{
  "n_layer": 8,
  "d_model": 384,
  "n_head": 2,
  "n_kv_head": 2,
  "head_dim": 128,
  "d_mlp": 1024,
  "vocab_size": 9407,
  "activation": "swiglu",
  "norm": "rmsnorm",
  "norm_place": "pre",
  "norm_eps": 1e-05,
  "positions": "rope",
  "rope_base": 10000.0,
  "rope_fraction": 1.0,
  "qk_norm": false,
  "attn_scale": 0.0884,
  "bias": "none",
  "tie_embeddings": true,
  "parallel_block": false,
  "init": "uniform",
  "init_std_qkv": 0.0292,
  "init_std_o": 0.0,
  "init_std_up": 0.0292,
  "init_std_down": 0.0,
  "optimizer": "muon_variant",
  "lr": 0.00115,
  "lr_mult_up": 0.627,
  "lr_head": 0.00377,
  "warmup_steps": 200,
  "schedule": "wsd",
  "decay_fraction": 0.832,
  "decay_shape": "linear",
  "final_lr_fraction": 0.0,
  "batch_tokens": 65536,
  "seq_len": 256,
  "doc_mask": false,
  "train_tokens": 647400000,
  "steps": 9879,
  "dataset": "wikipedia_en"
}
Each number is 128 + 32 x the weight over the matrix's rms, rounded and kept within 0 to 255. Layers, rows and columns count from 0.

# layer 5 MLP gate, 1024x384, rms 0.0368, rows 729-746, columns 128-255
[[145 121  90 136 153 132 169 130 148 139 100 185 125  72 164 166  93 132  80  95  75  82 169  86 127 123 115 141 145 179 127 152 100 132 141 151 116 149 141 163 117 116 118 170 153 150 126 128 109 100 189 116 152 135 134 148 141 163 105 170 153 147 105 103 169  84 126 111  99 138 128  92 134 107 119 133 150  83 140 140  29 101 154 158 173 141 135 141  77 136 106 108 147 107 106  96 132 108 151 197 116 113  96 140 109 171 194 118 180 103 126 126 110 144 132 147  98 128  66 120 122 172 175  95 149 123  70 146]
 [125 119 140 207 105 183  77 162 145 167 134 100 165 117 148 131 150  56 142  91 133 139 123 113 132 102 188 126 172  79  94 213 110  92 131  73 110 159 150 155 129 109  78 143 164 155 116  66 130 106 122 134 128 113 161 102  92 131  90  87 140  99 143 143 181 168 172 157 115 140 189 101 204 118 172 118 151 150  72 175  67 118 123 169 130 106 182 113 101 129 115 101 137 157 152 143 148  72  75 143 152  58 136 130  66 138 125 101 112 165 150 129 113  69 135 130  79 135 100  63 172 168 142 154 103 151  74 160]
 [160 155 101 155 171 136 124 152 194 139 160 180 126  97 116 136 144 141 126 169 152  83 195 127 138 143  95 113 139 130 132 123 133 115 176 121 133 177 126 144 149 177  92 153  70 117 107 153 171  92  83 161 100  91 136 121 123 120  72 152  92 124 151 114 109 102  90 133  74 158 115 151 137 137 159 128 123  91  83 135  77 130 163 203  92 138 122 140 169 153  99 172  73 103  62 109  90 111  95 187 164 147 128  82 134 182 108 175 110 131  89 128 144 109 136  90 174 143 133 146 109 155 147 147 111 112 114 142]
 [213 101 149 135 143 113  92  76 122  94 145 145 180  76  88  73 112 121  81 176 120 124  77 136 112 198 107 109 111  87 141 110 126 142 116 147 107 111 127 102 133  97 111 109 119 121 110 172 163  90 163 119 133 154 170 158  65 150  98 103 161  94 180 116 140 133 114  77 161 122 113 109 138 126 123 111 113 181 154 141 127 134  84 107  85  72 149 124 172  62 127  62 126 100 146  52 113 138 134 171 125 110 147 128  96  84 153 112 145 163 161 187 171 156 107 185  95 136  95  99 185 129 107 154 166 119 158 147]
 [154  74 150 135 115  96 123 118  58 145  85  37 177 132 142 172 179 122 106 134 101 133 113  61 198  93 124  31 132 150  85 129 125 104 108  78 197 149 172  74 134 143 154 163 187  95  80 103 138 160 143 119 141 119 179 115 126 173 120 166 154 193 171 154  66  56 181 101 116 145 143 166 161  79 143  75 132 160 109 131 157 166 109  88  98 181 228 190 166 130  82  90 161 141 197 159 131 142  70 115 193 149  29  98  96 152 150 125  92 105 146 118 159 164 105 167 129 141 111 136 154 138 181 136 130 129 162  82]
 [121 136 159 165 131 155 104 127  74  90 158 108 172 135 103 133 175 126 134 146 101 152  83 113  76  72 129 148 106 154 106 131 120 170 107 155 133 127  29 137 136 131 105 149 116 112 140  94 132 138 156 162 110 137 151 196 130 112 146 115  90  93 122 162 161 126  85 138 128 100 145 158 137  93 156 133  98 125 128 107 154  39 172 113 123 138 107 110  88  85 145 144 154 137 142 126 132  90 108 187 161 140 134 124 122  84  91 140 195 190 130 103 169 128 154 111 165 132 201  88 120 101 146 109  86 114  94 146]
 [133 123  87  94 140 171 132 131 104 123  82  92 103  80 131  82 120  85 159 133 153 174 146 189 110 149 111 102 102 118 165 124 123  77 119 114 122 109 103 182 203 136 143 174 140 118  93 158  64  88  87  73  93  63  75 158 168 134 155 117  96 166 143 154 172 118 144 164 145 164 127 181 130 166 130 144  58 103 205 142 121 116 135 127 136 154 137 153  81 134  99 106 115 146 129 138 144 125  81 119 127 154 183 117 104 136 100 132 105 149 106 187 128  77 138  92 111 155 158 152 130 107  45 117 179 134  93 165]
 [138 134 117 126 195 187 128 170 134  87 100 116 177 100  38 186 107 133 136 152 168 119 173  70  92 171 156 123  99 128 109 164 148 134  90 135 165  92 143 150 125 101 112 117 141 135  94 168 171  79  75 144 116 104 132 155 150 115 137 117  58 164 133 179 122 153 131 149 116  53 147 162 112 162 109   9 150 141 131 147 128  91 156  96 112 129 176 143 107  91 128 135 119 161  89 108 137 125 129 105  77 183 126 141 124  88 149 109 108 128 168 171 172  96  95  87  83 149 172 104 105 179 110 162 115 108 131 134]
 [145 136 102 138 110 139 149 107 142 132 106 162 145 145 163 182 116 162 163 131 102 114  97 109  96  95 176  90 172 104 172  98 113 141 124 142 111 155 140 176 107 106 162 148 185 128 117 108  50 127 154 115 131 138 167 150 112 143  96 162 116 140 102 146 160 132 122 178 140 116 153 199 182 113 122 105 199 131 161 138 134 110 157  82  71  73 128 109 115 126 156 184  75 164  86 153 102 153 109 114  98 140  85 107 158 131 115 127 142  77 115 157 101 114  86 178 140 115  68 177 151 110 188 124 158 146  94 144]
 [155 177  95 112 137 123  95 187 145 135  86 109 146 105  91 121 112 122 172 118 184 131 147  80 121 145 186  86 113 104 169 161 114 117  90 117  86 135 108 112 133 111 183 110 139 157 102 113 138 131 163 135 154 178 129 111 174 107 117 125  89  73  82 200 116 101 179 100 144 133  91 172 108 164  64 122 154 125 135 106 154  64 142 101 136 162 177 126 128 117 123 142  82 121 101 149 141  76 121 131 128 132  99 101 106 103  53 137 141 163 165 146 133 112  91 124 136 219 166 142 165 130 176 136 112 136  84 130]
 [140 134 141  96 115  97 127 167  92 143 146 125 151 149 114  74 154 109 162  37 130  95 170  89 140 115 138 113 142 143  93 171  98 151 149 131 105  81 166  96 117  60  98 135 138  91 117 168  91 135 146 137 163 123 128  95  95 119 116 114 165  84 110 140 149 113 100 174 114 151 117 117 126 177  89 137  86 142 114 124 154  98 119 137 136 121 108 142  96 119  79 123 128  86  87 140 132 107 112 141  74 156 158 118 104 170  80 119 107  89 106 112 100  55 137 143  75  65 163 119 108 148 181 112 152  99 104 112]
 [102  89 138 145 130 183  74  89 185 158 120 147 145 207 160 145 134 168 149 162 123 116 111 119  71 135 163 138 109 113  67 147  57 123 131 104 133 163 144  65 123 176 135 146 143 133 131  99 101 160 127 107 100 129 119 108 122  88 148 132 126  93 167 154 121 127 126  69 182 138 119 139 159  97 130 159 165 151 113 187 150  62 122 106 123 166 142  71  85  93 151  72  84 141 151 138 193 120  56 156 167 118 143 155 101 127 157 104  81 186 106 149 124 100 120 116  90 201 117 135 149 194  98 126 156 139 158 118]
 [183 130 102 136 116 152 122 131 215 193 105 189 180 134 157 202 117 112 131 149 149 155 117 134 130 118 136 152 155 155 129  78 144 170 157  29 143 103 128 100 127  71 138 163 117 140  90  96  93 116 142 130 138  95  93 160  93 174 139 149 127 118 126 159 163 148 179 145  99 106 131 139 128 159 108 101 109 158 106 119  99 132 137  97  82 112 143  80 140  77 107 151 149 153 107 128  45 157 184 156  77 135  62 118 134 100 167 102  77 104 102 147 128 129 191 192 118 140 138 129 153 114 196 149 148 175 139 108]
 [134 202 109 141 121  90 139 164 163 180 139 134 173 141 166 158 192  85 102  74 123  93 181 145  89 116 143 109 111 115 133  92 168  80  96 138 145 120 168 121 137 176 122 122  87 132 134 192  71 122  81  70 147 113 142  91  95 101 125 103 128 112 117 107  59 127 128 137 151 137 149  79 143 113 164  94 104 126 198 181 116 136 174 197 107  74 128  87 122 128 121 148 149  79 105 160 194 172 113 135  99 136 164 113  66 143 130 131 102 107 206 132 104 157 109 106  99  82  95 114 100 102 109 100 124 102 112 133]
 [164 144 162  50 113 126 130 104 107 102 119  77 137  50  83  98  99 126  99 164 131 127  92 106  78 139 144 137 101 121 176 104 135 109 125  95  55 121  91  86 134  91 130  82 136 116  84 161 107  94 100 105 155 157 118 162 153  61 127 140 142 139 116 121 115 137 115  96 131 151 106 115 134 115 129 190 106 154  99 171 135 120 176 188 129 107  62 150 127 122 138 174  99 149 148 154 137 111 140 130 125  53 100  89 154 114 151  86 114 122  42 121 111 116  75 137 111 108 106  89 111 118 167 150 151 111 141 158]
 [102 163 108 101 128 146 109 102 121 103 109 140  89 134 119 107 105 139 152 126 156 110 130 157  96 158  86 141 108 146 124  92 169 143 150 145 122 119 139 125 138 105 107 146  89  89 156 154 119 150 125 122 146 140 142 122 128 129 102 129 132 144 124  80 106 115 126 119 179 112 149 113 129 117 156 168 118 161 134  94 133 101 145 122  98 166 157 109 111  96 181  79 162 161  84 179 147 114 113 109 134 117 143 151 152  92  98 126 118 154 195 158 123 186 152 154 158  96 143 140  98 174 130 200 161  88 154 152]
 [ 80 146 154 132 145 134 111 154 158 127 124 138 141 107 147 133  91 174 136 155 162  89  93 133 116 151 152  80 131 100  84 125 146 158 103 145 181  86 152  84 194 143 158 159 121 103 136 124 157 136 144 143 137 171 168 137  68 113 119  80 133 151  98 134 134 144 106 137 112 164 168 101 148 119 174 151 100 166 119 124  94  95 155 106 142  38 154 100 154  63 102 118 167 136  83 131 108 132 180 130 138  89 135 128 119 123  83 120 131 130 102 139 162  99 153 177 160 152 179 107 144 178 117 106 119 111 126 120]
 [150 109 126 178 115 177 147 156 131 199 187 109 121 151  85 109 125  87 136 174  83 159 172 137 113 141 156 154 150  91 158 152 162 145 159 149 137 166 134 122 157  85 117 135 159  39 108 115 113  99 134  86 200 116  73 125 133  95  97 118 121 136 130  87 167 178 133 145 164 118 117  95 115 125 134 163 109 125 103 150 183 144 138  81  96 104  85 104  84 129 110  79 129 138 109 148 108 136 157  88  81  99 169 146 113 127 113 123 159 118 138 174  82 117 136 140 135 145 100  87  90 187 128 204 158 181 111 118]]
# layer 5 MLP up, 1024x384, rms 0.0383, rows 729-746, columns 128-255
[[136 130 116 140 160 123 153 130  74 137 155  93 110 120 103 143 123 100 105  79 124 142 137 135 113 194 163 113 100 120 124 118 140 118 148 110 152 156 106 118  68 126 123 121 131 144 142 153  96 122 113 118 139  92 103 130 210 188 105 113 121 124 107 120 103 138 128 117  77 131 121 125 142  81 164 182 110 143 146 128 135  82 110 114 119  82 133 105 101 160 124 124  98 118 159  80 161 130  90 126  97 123 140 112 179 165 184 171 150 113 142 131  87 115 141  74 159 102 147 143  80  72 160 145 141  98 173  83]
 [133  90 172 108 117 130 134 106 156 173 119  92  96  91 120 116 141 149  48 109 152 186 125  62 175 107  74 110 120 120 176 155  62 165 138 112 157 102  99 161 140 115 138 130 167 151 131 127 158 104 143 174 121 150  78 127  85 179  59 200 104 125 148 129  60 130 152 143 123 158 162  90 135 103 118  77 193 128 124 105 108 142 134  97 108 118  94 106  95 126 160 138 129  73 100 140 138 117 177 142 123  85 106 131  96 127 133 103 132  36 183 146 157  87 135  99 138 149 129 122 165 173 136 121 177 146 167 154]
 [ 86 124 133  55 178 161  97 103  95  94 170 201 127 135 165 137 176 155 140 100 196 151 164 192 107 139  94 102  88 124 141 147 152 126 156 159 115  80  90 120 105  97 208 173 165 125 123 110 119 204 132 143 109 133 142 147 108 137 104 118 111 108  97  83 149  94 157  92 147 138 121  90 144  72 129 164  97  80 161 179 140 100 107 168 151 150 111 121 132 118 115 114  44 172 134  99 145 111 104  88  68  96 137 158 161 189 121 117 136 170 116  75 176 161 117 125 164  90 137 157 165  63 141 109  99 139 179 136]
 [155 108 100 110 131 112 166 118  92 145 131 114 129  46  56 124  97 102 129 145 140 125 126 113 147 153 126  34 130 113 126  93 120 158  93  89  99 132 101 184 159 137 125 142 140  98 136 101 145  93 137 140 114 116  99 149  45 120  91 158 142 105 201 150 111 180 148 163  95  97 106 115  98  55 146 109 169  82 181  91 132 114 117 118  94  98 130 135 180  82 197 112 190 156 141 118 175 106  55  88 101  81  98 168 147 163  77  95  56 148 102 159 153 128 111 189 116 109 120  91 166 169 128 171 139 103 139 118]
 [139 158 108 176  92 108 110  82 140  67  38 123 121 135 151  84 147 127 148 162 122 107  91 107 197 108 155 105 105 111 109 139 145 123 121  71 110 137 136 125 171 131 122 161 145 106 146 233 161 116 172 103 136  83 158 137 131 103 100 150  94 162 120 151 115 110 169 130  91 109 107 119 139 123 143  72 103 111 122 111 141 131 112 150 126  84 136 148 160 145 122 137 169 190 118 143 192  65  95 128 115 140 158 124  86  82  82 115 124 103 110 162 153 120  69 150 138 114 108  92 125 101 167 105 109  86  79 139]
 [ 91 121 171 151 149 167 158 128  91 119 102 112 220 129 139 161 105 116 117 142  59 104 119 144 178 165 127 149 100 112 157  44 167 161 118 107 109  72 121 154 133 127 129 119  76 103 147 134 166 169 138 164 126 149 146 137  86 177 140  86 152 137 148 129 160 125 138 175 106  85 148 119 107 161 160 166 127 179 168 121 105 124 160 194 149 157 193 101 115 126 134 155 116 149 119  81 157  95 125 121 129 124 178 159 129  90 102 132 145 160 137 136 124  95 133 159 136 137 140  74 190 104  92 169  92 128 154 154]
 [145 146 115 138  91 141 138 144 152  73 134  85 153 132 195 119 151 136  65 203 139 163 149 140 143 147  74 147  84 110 105 143 219 128  97 125 146 154 111 151 162 113 207 148 159 144 113 105 147 128 138  87 151 144 120 114 114  90 116 137 133 109 103 130  70  92 104 126 179  76 145 118  63 133 123 171 151 139 100 113 164  53 132 185 214 106 151  98  91 126 194 158 194 208 170 104 148  95 118 132 133 119 127 116 105 124  75 109 124 176 133 109 135 170 114 151 144 113 177 113 146 146 120 151 104 118 171 144]
 [115 102 154 133 174 114 123 148  88 118  81 125 109 140 124 115 104 118 132 132 147 135 121 141 122 121 164  93 187 137 131 142 178 132 122 111 158 204 124 174  91 103  97 136 137  84  77 163 127 134 141 181 108 156  97 104 100 143 129  96  87 129 134 153 178 120 140 148 165 109 104 156  90 125 194 115 105  86  76 198 185 148 211 131 135 146 157 135 100 150  93  88 131  70 139 138  89  34  73  57 113 143 133 148  70  72  95 170 123 183 177 167 121 202 155 137 152 240 160 102 155  67 171 104 122 115 153 141]
 [ 79 110 102  81 144 181  43 190  31 151 144 157  79 135  90  88 103 115 106 104 158 153 133  92  99  66 133 187 154 154 164 130 126  67 115 160 155 156 161 153  95 175 116 112  87 188  96 122 164  95  88 149 148 162 119  85 160  78 136 151  83 111 154 125 100 141  94 174  79 136 161 153 103 146 100 109 140 142 109 115 119 169 109 123 141 161 161 187  82 189 124 127 161  95 142 125 161 126 136 115 138 138 153 151 160  55 102 173  99  90 164 148 132 137 127  74 157 127 107 125 136 155 120 135 139 116 136 166]
 [162 123  91 198  79 109  99 145 154 142 135 126 140 161 125 116 149 106 125 168 105 154 197 131 140 103  97  96 148 191 110  91  88 172 138 202 100  80 150  86 109 127 171 102 170 135 149  98 151 107 118 139 120 144  96 128 138 108 113 136 135 162 141 113  81 112  94 155  94 119  97  94  77 128  67 202 144 126  83  84 121 132 113 162 137 124 108 111 152 115  55 139 133 107 147 166  83 170 118 154  70  40 141 122 122 175 106  85 103 137 146  68 153 190 119 117 181 105 112  92 165 144 150 177  93  94 123 101]
 [113 102 101 134 124 140 121 150 123  66 166 120 116 144  94 149 148 118 115 144 164 115 102 108 107 169  75 130 126 118 134 170 143 128 133 108 106 153 130 140 167  85 136 138 165 149 162 146 145  89 152 153 114 146 116 133 122 105 152  82 137 149 179 155 147 121 120  83  84  98  68 136 166 196 169 130 133 115 135 143  99 115 112 132 158 155 197 114 159  94 153 141 120 180 100  82  90 129 155 106  86 112 106  93 120 108 167 124 149  79 134 111 164 136 146 128 125 155 140 125  96 108 162 112 132 155  57 126]
 [152  83 108  95 138 155 115  78 122 152 154 187 155 132 136  92 140 157 140 171 163 115 143 159 116 126 148 122 148 115 146 116 126 160 128 136 160 144  62 126 179  61 139  91  99 137 179 150  81  96 106  71 149  65  95 171 131 129 105 188  77  70 185  87 106 136 127 132 123  89 136 121 158 179 106 146  71 167 104 157 101 142 110 127 128 159 109 120 132 125 185 148 163 159 144 124 142 141 112 167 107 144 111 151 173 115 122 128 139  96 145  94 167 129 153 118 111 125 128 129  80 127 115 121 210 142 192  80]
 [111 105 103 130 163 118 154 149  85 152 138 116 158  71 164 137 154 141 167 113 128 161 114 166  34 124 167 135 168 112 130 163  87 134 103 121 138 104 102 140 102 233 106 120  99 168 112 132 112 100 155 149 202 144 151 148 113  59 149 102  91 124 116 119 122 129 151 113 115  87  91  80  86 146  93 157 105 108 135 175 160 107 155 110 127 121 123 160 154 175 139 120 129 110 129 126 126  84 122 151 189 103 185 142 126 164 169 163  90 127  98 144 141 145 156  77 142 109 123  76 142 134 111 130  98 145 192 160]
 [153 110 102 110 136 134 133 122 133 122 123  97 110 116  82 126 130 102 141 153  99  76  72 122 113 150 126 154 104 143 126 144 119  96  86 123 127 138 104  72 137 178 143 170 123 129 144 146 110 110  96 133 116 115 152  56 159 115  83  45  83 132 151 196 117 125 136 144  50  87 129  79  99 182 126 144 158 154 169 156  71 184 180 148 137 172  96  58  85 122 142 146 156  85  79 154 159 119  99 183 135 126 139 118 146 155 124 187 146 159 138  91 157 152 138 122 172 131 105 130  95 118 131 156 123 137 179 148]
 [104 148 153 132 108 148 118 140 125 157 133 107  86 133 125 133 210  97 160  91 101 157 126 110  98 107 139 178 131 200  48 148  60 166 142 107 137 110 117 100 167 103 195 114 140 140 129 162  85 106 126  83 140 124  87 118 116  99 131 116 106 128  63 119 140 138 114 110 160  90 126 114 135 161 151 110 120 117 149 166 118 103 176 114 109 162  97 109  92  98 116 155 155 128 189 143 104 137 117 148 103 151 127  24  99 138 148 152 146  52 148 143 134 183 123 103  90 126  74 145  89 125 125 132 196 144 126 183]
 [180 137 162 147 117 120 154 130 168 154 133 151 151  80 146 180  85  59 134 125 143 138 139 101 102 141 113  83 181 119 111 124 120 132  82 105 110 146 137  92 100  76 135 191 102 135  90  78 151 144 141 165  76 110 135 135 156 137 124 102 136 168 163 126 176 129 112  99 146 153 151 166 118 159 153  80 172 114 149 116 130 145 133 146 142 146 154 148 159 144 133  80 162 161 175 142 134 121 146 159  74 156 123 147 114 160 129 151 147  92 111 103 163 126  96 128 134 191 149 100 112 159 123 118 160 161  74 159]
 [145   8 127  92 185 163 102 188 130 133  99 119 118  55 150  84 159  91 142 115  87 121 135 116 139 110 118 117 138 104 145 110 193 142 107 103 111  91 110 167 100  78 131 103 115 203 144  86 163  79 141 142  78  48 147  84 180  91 115 197 114 174 193 141 126 146 124 141 138 152 144 171 108 126 152 150 153  92 144 126 162 120 100 204  62 114 102  94 177 140 113  97 108 146 131 134 175 135  99 136 148  64 107 101 164 137 117 183 104 124 107 110  76 104 113  88 143  82 143 168  97  48  66  88 103 149 211 127]
 [140 131 108 113 122 113 140 117 135 134 131 110 167 152  89 145 120 118 148  81 161 137 121 173 160 170 133 127 119  92 122  82  96 146 107 145 126 136 107 121 143 139  56  92  84 116 152 167 123  97  50  88 144 152 122 175 124 185 187 163 158 151 121 116 133 136 173 173 118 137 156  95  88 135 122 158 124 156 177 106 123 119 110 164 127 109 126 137 163  87 132 166 151 117 141 105 122 102 120 220 111 102 129  70 142  85 122 154 126 157 112 149 144  98 136 136 124 114 141 100 108 131 169 115 128 124 144 127]]
# layer 5 MLP down (transposed), 1024x384, rms 0.0514, rows 729-746, columns 128-255
[[190  91 148 159 101  92 154  88 103  95 125  84 127 152 172 119 120 135 148 192 214  63 109  92  73 131 180 119 173  74 133 107 134  65 172  84 148 127  85 114 129 163 154  95 166 109 127 150 115 168 132 120 170 126 199 173 125 115 104 164 168 126 152  91  75 114 191 174 157 112 149 111 136 123 146 136 164 103 160 184 151  88 140  97 109 106 141 156 124 104 101 131 153  84 131 126  91 202  63 114 117 161 141 139 159 203 173 147 179  54 140 137 129 137 112 118 123  89 106 100 103  83 183 160 142 141  86  93]
 [141 112 108 148 118 148  77 140 121 107  87 181 105 101 109 136 124 205 132 213 126 112 115 167 225 135 118 169  86 153 152 121  77 142  77 138 153 139 116 152 121 129 198 120 165 104 119 157 116 133 102 101 150 100 140 108 151 171  98  57  92 155 128  58  92 124 119 134  80  84 123 103 138 166 116 128 210 130 161 140 132 160 133  72 180 129  82  89 131 115  97 166 136  90  59  93 112 191 119 158 121 132  84 151 158 118 113 189 110 109  59 137 116 141 102 145 146 108 163 117 140 113 119 166  75  84 171 107]
 [138 136 124 138 140 135 106 109 149  83 165 141 117 102 126 150 176 107 124 150 157 135 161 136  30  99 140 142 141 132 147 107 148 134 208  74 116 162 173 154  83 124 118 161 183 138 147 139 150 152  73 142 113 125 148  91 149 177 155 141 104 104  91 107  88 132  61 127 106 178  91 145 104 155 165 135 109 110 107 145  88 218 151 152 158 145  90 137 122 111  72 104 137 152 116  61 141 181 120 135 173 137 132 133 137 135 168 122 151 144 115 149 151 129 149 158 148 141 110  84 150 112 215 119 120  94 108 170]
 [ 93 158 104 134 132  86  66 129  58 129 182 148  81  81 161 137  73 107 151 137 163 192  79 122  79 131 117 144 134 141 156  73  75 139  85 124  53 184 143 165 141 192 140 159 159 175 116 152 181 147 111 100 116 117 181 145 150 145 123 149 150  60 164 125  79 146 133 146 103 112 141 112 123 153 134 177  93 132 186  95  91 176 121  67 150 127 149 128 117 145  98 145 111 132 142 137 119 185 146 129 185  85 138 129 134  95 186  96 135 129  93 169 173 131 137 175 130  91 132 143 164  81 170 135 173 122 138 143]
 [ 83 143  63 127 151 145  82  75  81 176  54 164 122 115 116 102 197 113 125 115 105 112  99  92 173 135 121 129 108 120  87 165  75  15  67 156 159 120 192 145 143 212 106  78 138 121 152 118 175 150 169  46 127  94  95  58 152 146 144 189 163 133 123 129 145 169 122 100 110 127 135 121 128 113 123 101 182  64  93 117 163 166 119  80 151  88 178 157 128 101  97 138 151 123  85 111 131 119 104 123 163 140 137  75 140 164  95 170 146 150  82 150 123 142  72 142 152  80 117 164 180 129 129 153 152 123 177  81]
 [153  85 136 135 127 115 195  95  88 116 154 128 142 169 113 141 101 165 149  80 131 141  99  74 133 104 100 121  98 156 126 162 201 186  94 166 178 173  83 134 158 123 115 161 111 177 138 131  82 158 142 138 128  81 126 161 115 131 166 111  67 199 112 102 107 112 109 131 135 143 153 118 176  58  76 180 125  94  65 184 124 125 131  39 123 109 138 150  88 141 115 158 110 116 117  83  89  79 133 121 136 140  98 152 123 159 126 127 150 133 130  92 134 147 172 109 131 163 164  95 100 120 125 142 118 129 106 129]
 [123 154  86 130 118 138 140 175 126 177  87 133  99 161 166 173 116 137 118 164  91 126 150  97  45 132 122 155  98 124 184 167 175  96 130  55 145 164 137 164 150  66 105 124 112 190  79 168 146 169 167 137 180  97  71 139 154  73  88 145 138 131 146  90 127 126 171 112 135 189 121 119 167 153 125 103 100 133 113 193 190  83 159 188 178 145 142 123 171 160 153 150 148 189 104 124  96 103 185 145 123 134 109 102 148 117 146 113 100 149  93 122 130 107 172 119 156  79 144 109 175 118  98 160 179  74 138 141]
 [208 148 205 146 173 107 150 120 126  90 107 179 197 137  72 162 138 118 132 122 152 130 127 107 134 165 151  92 138 130 134 149 157 109  77 149 152 207 192 175  91  77 116 129 189 188 133 151  97  92 111 208 119  96 110  71 151 111 148 111 133 119 106 191 169  98 163 163 151 162 142 160 166 124  95 140 115 111 127 155 180 147 134 126 208 145 107 172 112 127 137  79 164  79 149  85 145 100  96 143 147 135 149 141  89 162 130 115 143  81 197 125  87 118 104 121 184 134 110 141 216 145 137 176 147 121  84 138]
 [104 159 122 113 109 153 170 175 104 181 102  89  82 111 151 101 138  92 108 172 177 109 120 119  39 140 100 168 106 138 138 158 110 121 137 125 157 123 132 155 149 120  87 129  83 144 107 163 139 158 167 113 115 133 108  94 174 124 112  97  99 129 136  95 134 103 154 122 104 144 123 195  91 129 142 107 131 133 100 131 137 155  89 157 185 168 157 149 180 136 110 122 147  64 146 129 153  91 137 113 132 150 119 121 163  95 123 216 105 104 161  42 114 151 130  62 166 123 136  68 121 116 138 125 119 192 144 138]
 [140 111 157 140 134 174 119 104 101 103 128 158  82 159 162 137 123 155  73 108 178 141 134 138 103 147 155 189 143 110  84 108 135 162  93 147 102 115 138  73 148 155  92  79  91 169 151 137 128  60 112 136 150 134 114 148  91 104 121 160 136 114 166 168 162 149  86 174 166 125 176 172 204 121 141 153  99 113 138 153 120 148 154 162  85 148  65 116 166 147 102 104 107 128 108 129 155 104 153 174 151 104  79 115 137 199 196 166  87 115 121  89  86 104 175 125 111 117 130 139 105 115  81 186 148 177 124 141]
 [132 172 150 147 113 142 126 172  94 104  92 157 128 133 150 188 154 129 118 144 119 162 163 124 224 133 125 147 114 105 105 107 135 168 102 158 164 120 102  92 145 205 169 124  85 177  94 123 129  74 146 134 118 139 129 111  95 126 157  96 117 122 146 136 133  98 147 140 162 133 111 127 101 122 148 127 133 122 101 123 175 127 147 121 152  99 175  64 136 175 203 108 167 124 142 159 156 145 126 110 163 133 123 130 145 139 123 125 182 134 147 159 207 156  86 107 106 145 167 102 121 125 118 143 150 111 123 158]
 [ 97  95 125 161 136 134 109 120 130 145 102 137 121 131 193 156 101 137 158 154 110 110 136 119 125 121 108 127 183 145 126 129  63 120 111 178 102 136 149 127 171 122 147 121 173 121 155 159 134 130 162 121 103 124 108 120 158  87 112 100  76 137 154 153 167 167 145  90 148 131 135  53 149 181 119 170 147 157 157 138 174 113 164 126 153 102 209  49  85 181 172 131  96  90 120 131 124  94  90 169 117 132 185 152 137 104 149 132 121 233  99 160  90 154 134 136 150  82 103 136 148 116 145 111 133  94 241 144]
 [163 129  93  85 142 103 129 120 121 125 146  85 152  84 167 175 137  72 115 140 169 192 147 109  40 144 163 119 123  56  99 154 128 128 133 121 206 154 153 165 107 127  72 132 126 178 116 151 114 139 147 108 193 145 111  81 189  57 160 149 116 133 111 129 157 107 159 145 117  78 133 148  94 154 197 111 156  82 125 141 101 155 121 142 131 117 173 173 109 146 139 107  94 110 133 135 106  82 109 122  85  84 109 132 130 146 100 144 141  97 185 149 105 150  91 107 148 103 181 160 133  87 155 115 113 151 166 127]
 [119 192 126 154 101 122 118 148  97 149 176 140  49 132 105 170 133 112 107 110 129 197 146 169 128 115 151  70  90  89 163 113  95 165  95 119  99 130 127 196  93 133 106 165 124 114 155 165 153 118 101 137  87 178 104 129 125 166 158 131 131 123 140  96  81  81  94 154 152 144 174 116 136 159 110 119 230 156  88 111 102 115 124 167 144 100 122 110  52 136  97 115 163  92 152 116 171 127  51 183 106  99 165 105 123 114 122 173 158 107  91 101 104 106 133 152 180 114 135 137 101 134 121 159 134 146  97  53]
 [127 121  77 115  86 123 172 186 136 169 228 131 132 174 104  95 158 121 140 140  74 133  94 110 143  62 113 142  81 102 138 138 115  77 116 135 164 177 176 107 161 100 145 160 148 148 109 115 146 159 102 153 156 113 161 181 174 178 159 113  90 185 172 149 167 114 154 128 186 131 118 175 196 103 145  32 101 147 160 101 116  99 148 141 120  96 150  99 107 121 170 199 133 110 118 150 131 147 171 107 140  95 140 102 194 153 132 113  89  66 161 212  67 171 159 152 150 138 107 149  99 143 117 105 124 150 134 121]
 [178  81 210 154 163  81 121 135 135 108 119 129  98 144  88 112 143 139 164 136 144  95 152 187 161 133 115 169 140 155 186 119 110  72 128 148 130 135  93 138 169 113  85 136 157 114 143 153 172  95 116 173 101 160 127 158  90 103 139 128 121 136 113 180 161 193 166 162 165 142  88 104 131 128 115 192 101 137 134 147 162 131 142 158 123 154 104  87 122  75 147 126  96 112 128 103 103 146  83  94 120 146  67  92 147 114 125 143 147 143 168  91 133 128 122 158 126  71 168 141 169 115 140 127 147 179 152 143]
 [137  82 120 109 134 125 210 120 110 142 154 144 163 134 135 118 147  75 155 124 100 168 123  72 122  59 119  92 127 120 124 116  72 115 131 104 151 124 129 159 159 129 122 118 138 133 105 169  73 122 138 108 129 164 147 130 149 146 136 161  86 170 104 162  87 112 100  90 161  86 164 123 164 188  96 107 186 146 117  97 159 174  73 138  91  98 136 169  77 123 162 124 119 150 201 157 120 164 125 128 163 210 164 121 100 137 185 110 124 125 160 146 135 195 162 104 124 159 131 142 138 114 175 117 166 164  69 128]
 [132 137 104 150 156 144 126 121 119 122 177  94 140  95 129 123 148 106 141 131 115 125 125 126 100 130 131 114 118 114 173 135 120 102 119 116 137  94 101  56 134 123 157 148 122 130 139 159 126 222 130 114 193  77 132  81 150 127 167 122  84 141  92 143 131 151 166 104 137 155 108  95 165 138 128 146 160  67  82 160 128 131 154 124 158 111 153 153 128 121 147 128 173 182 100  54 168 115 130  91 174 129 132 150  86 158 124 116 159 185 122 189 129 151  69  86 129 143 127 135 118 152 106  94 114 109 153 100]]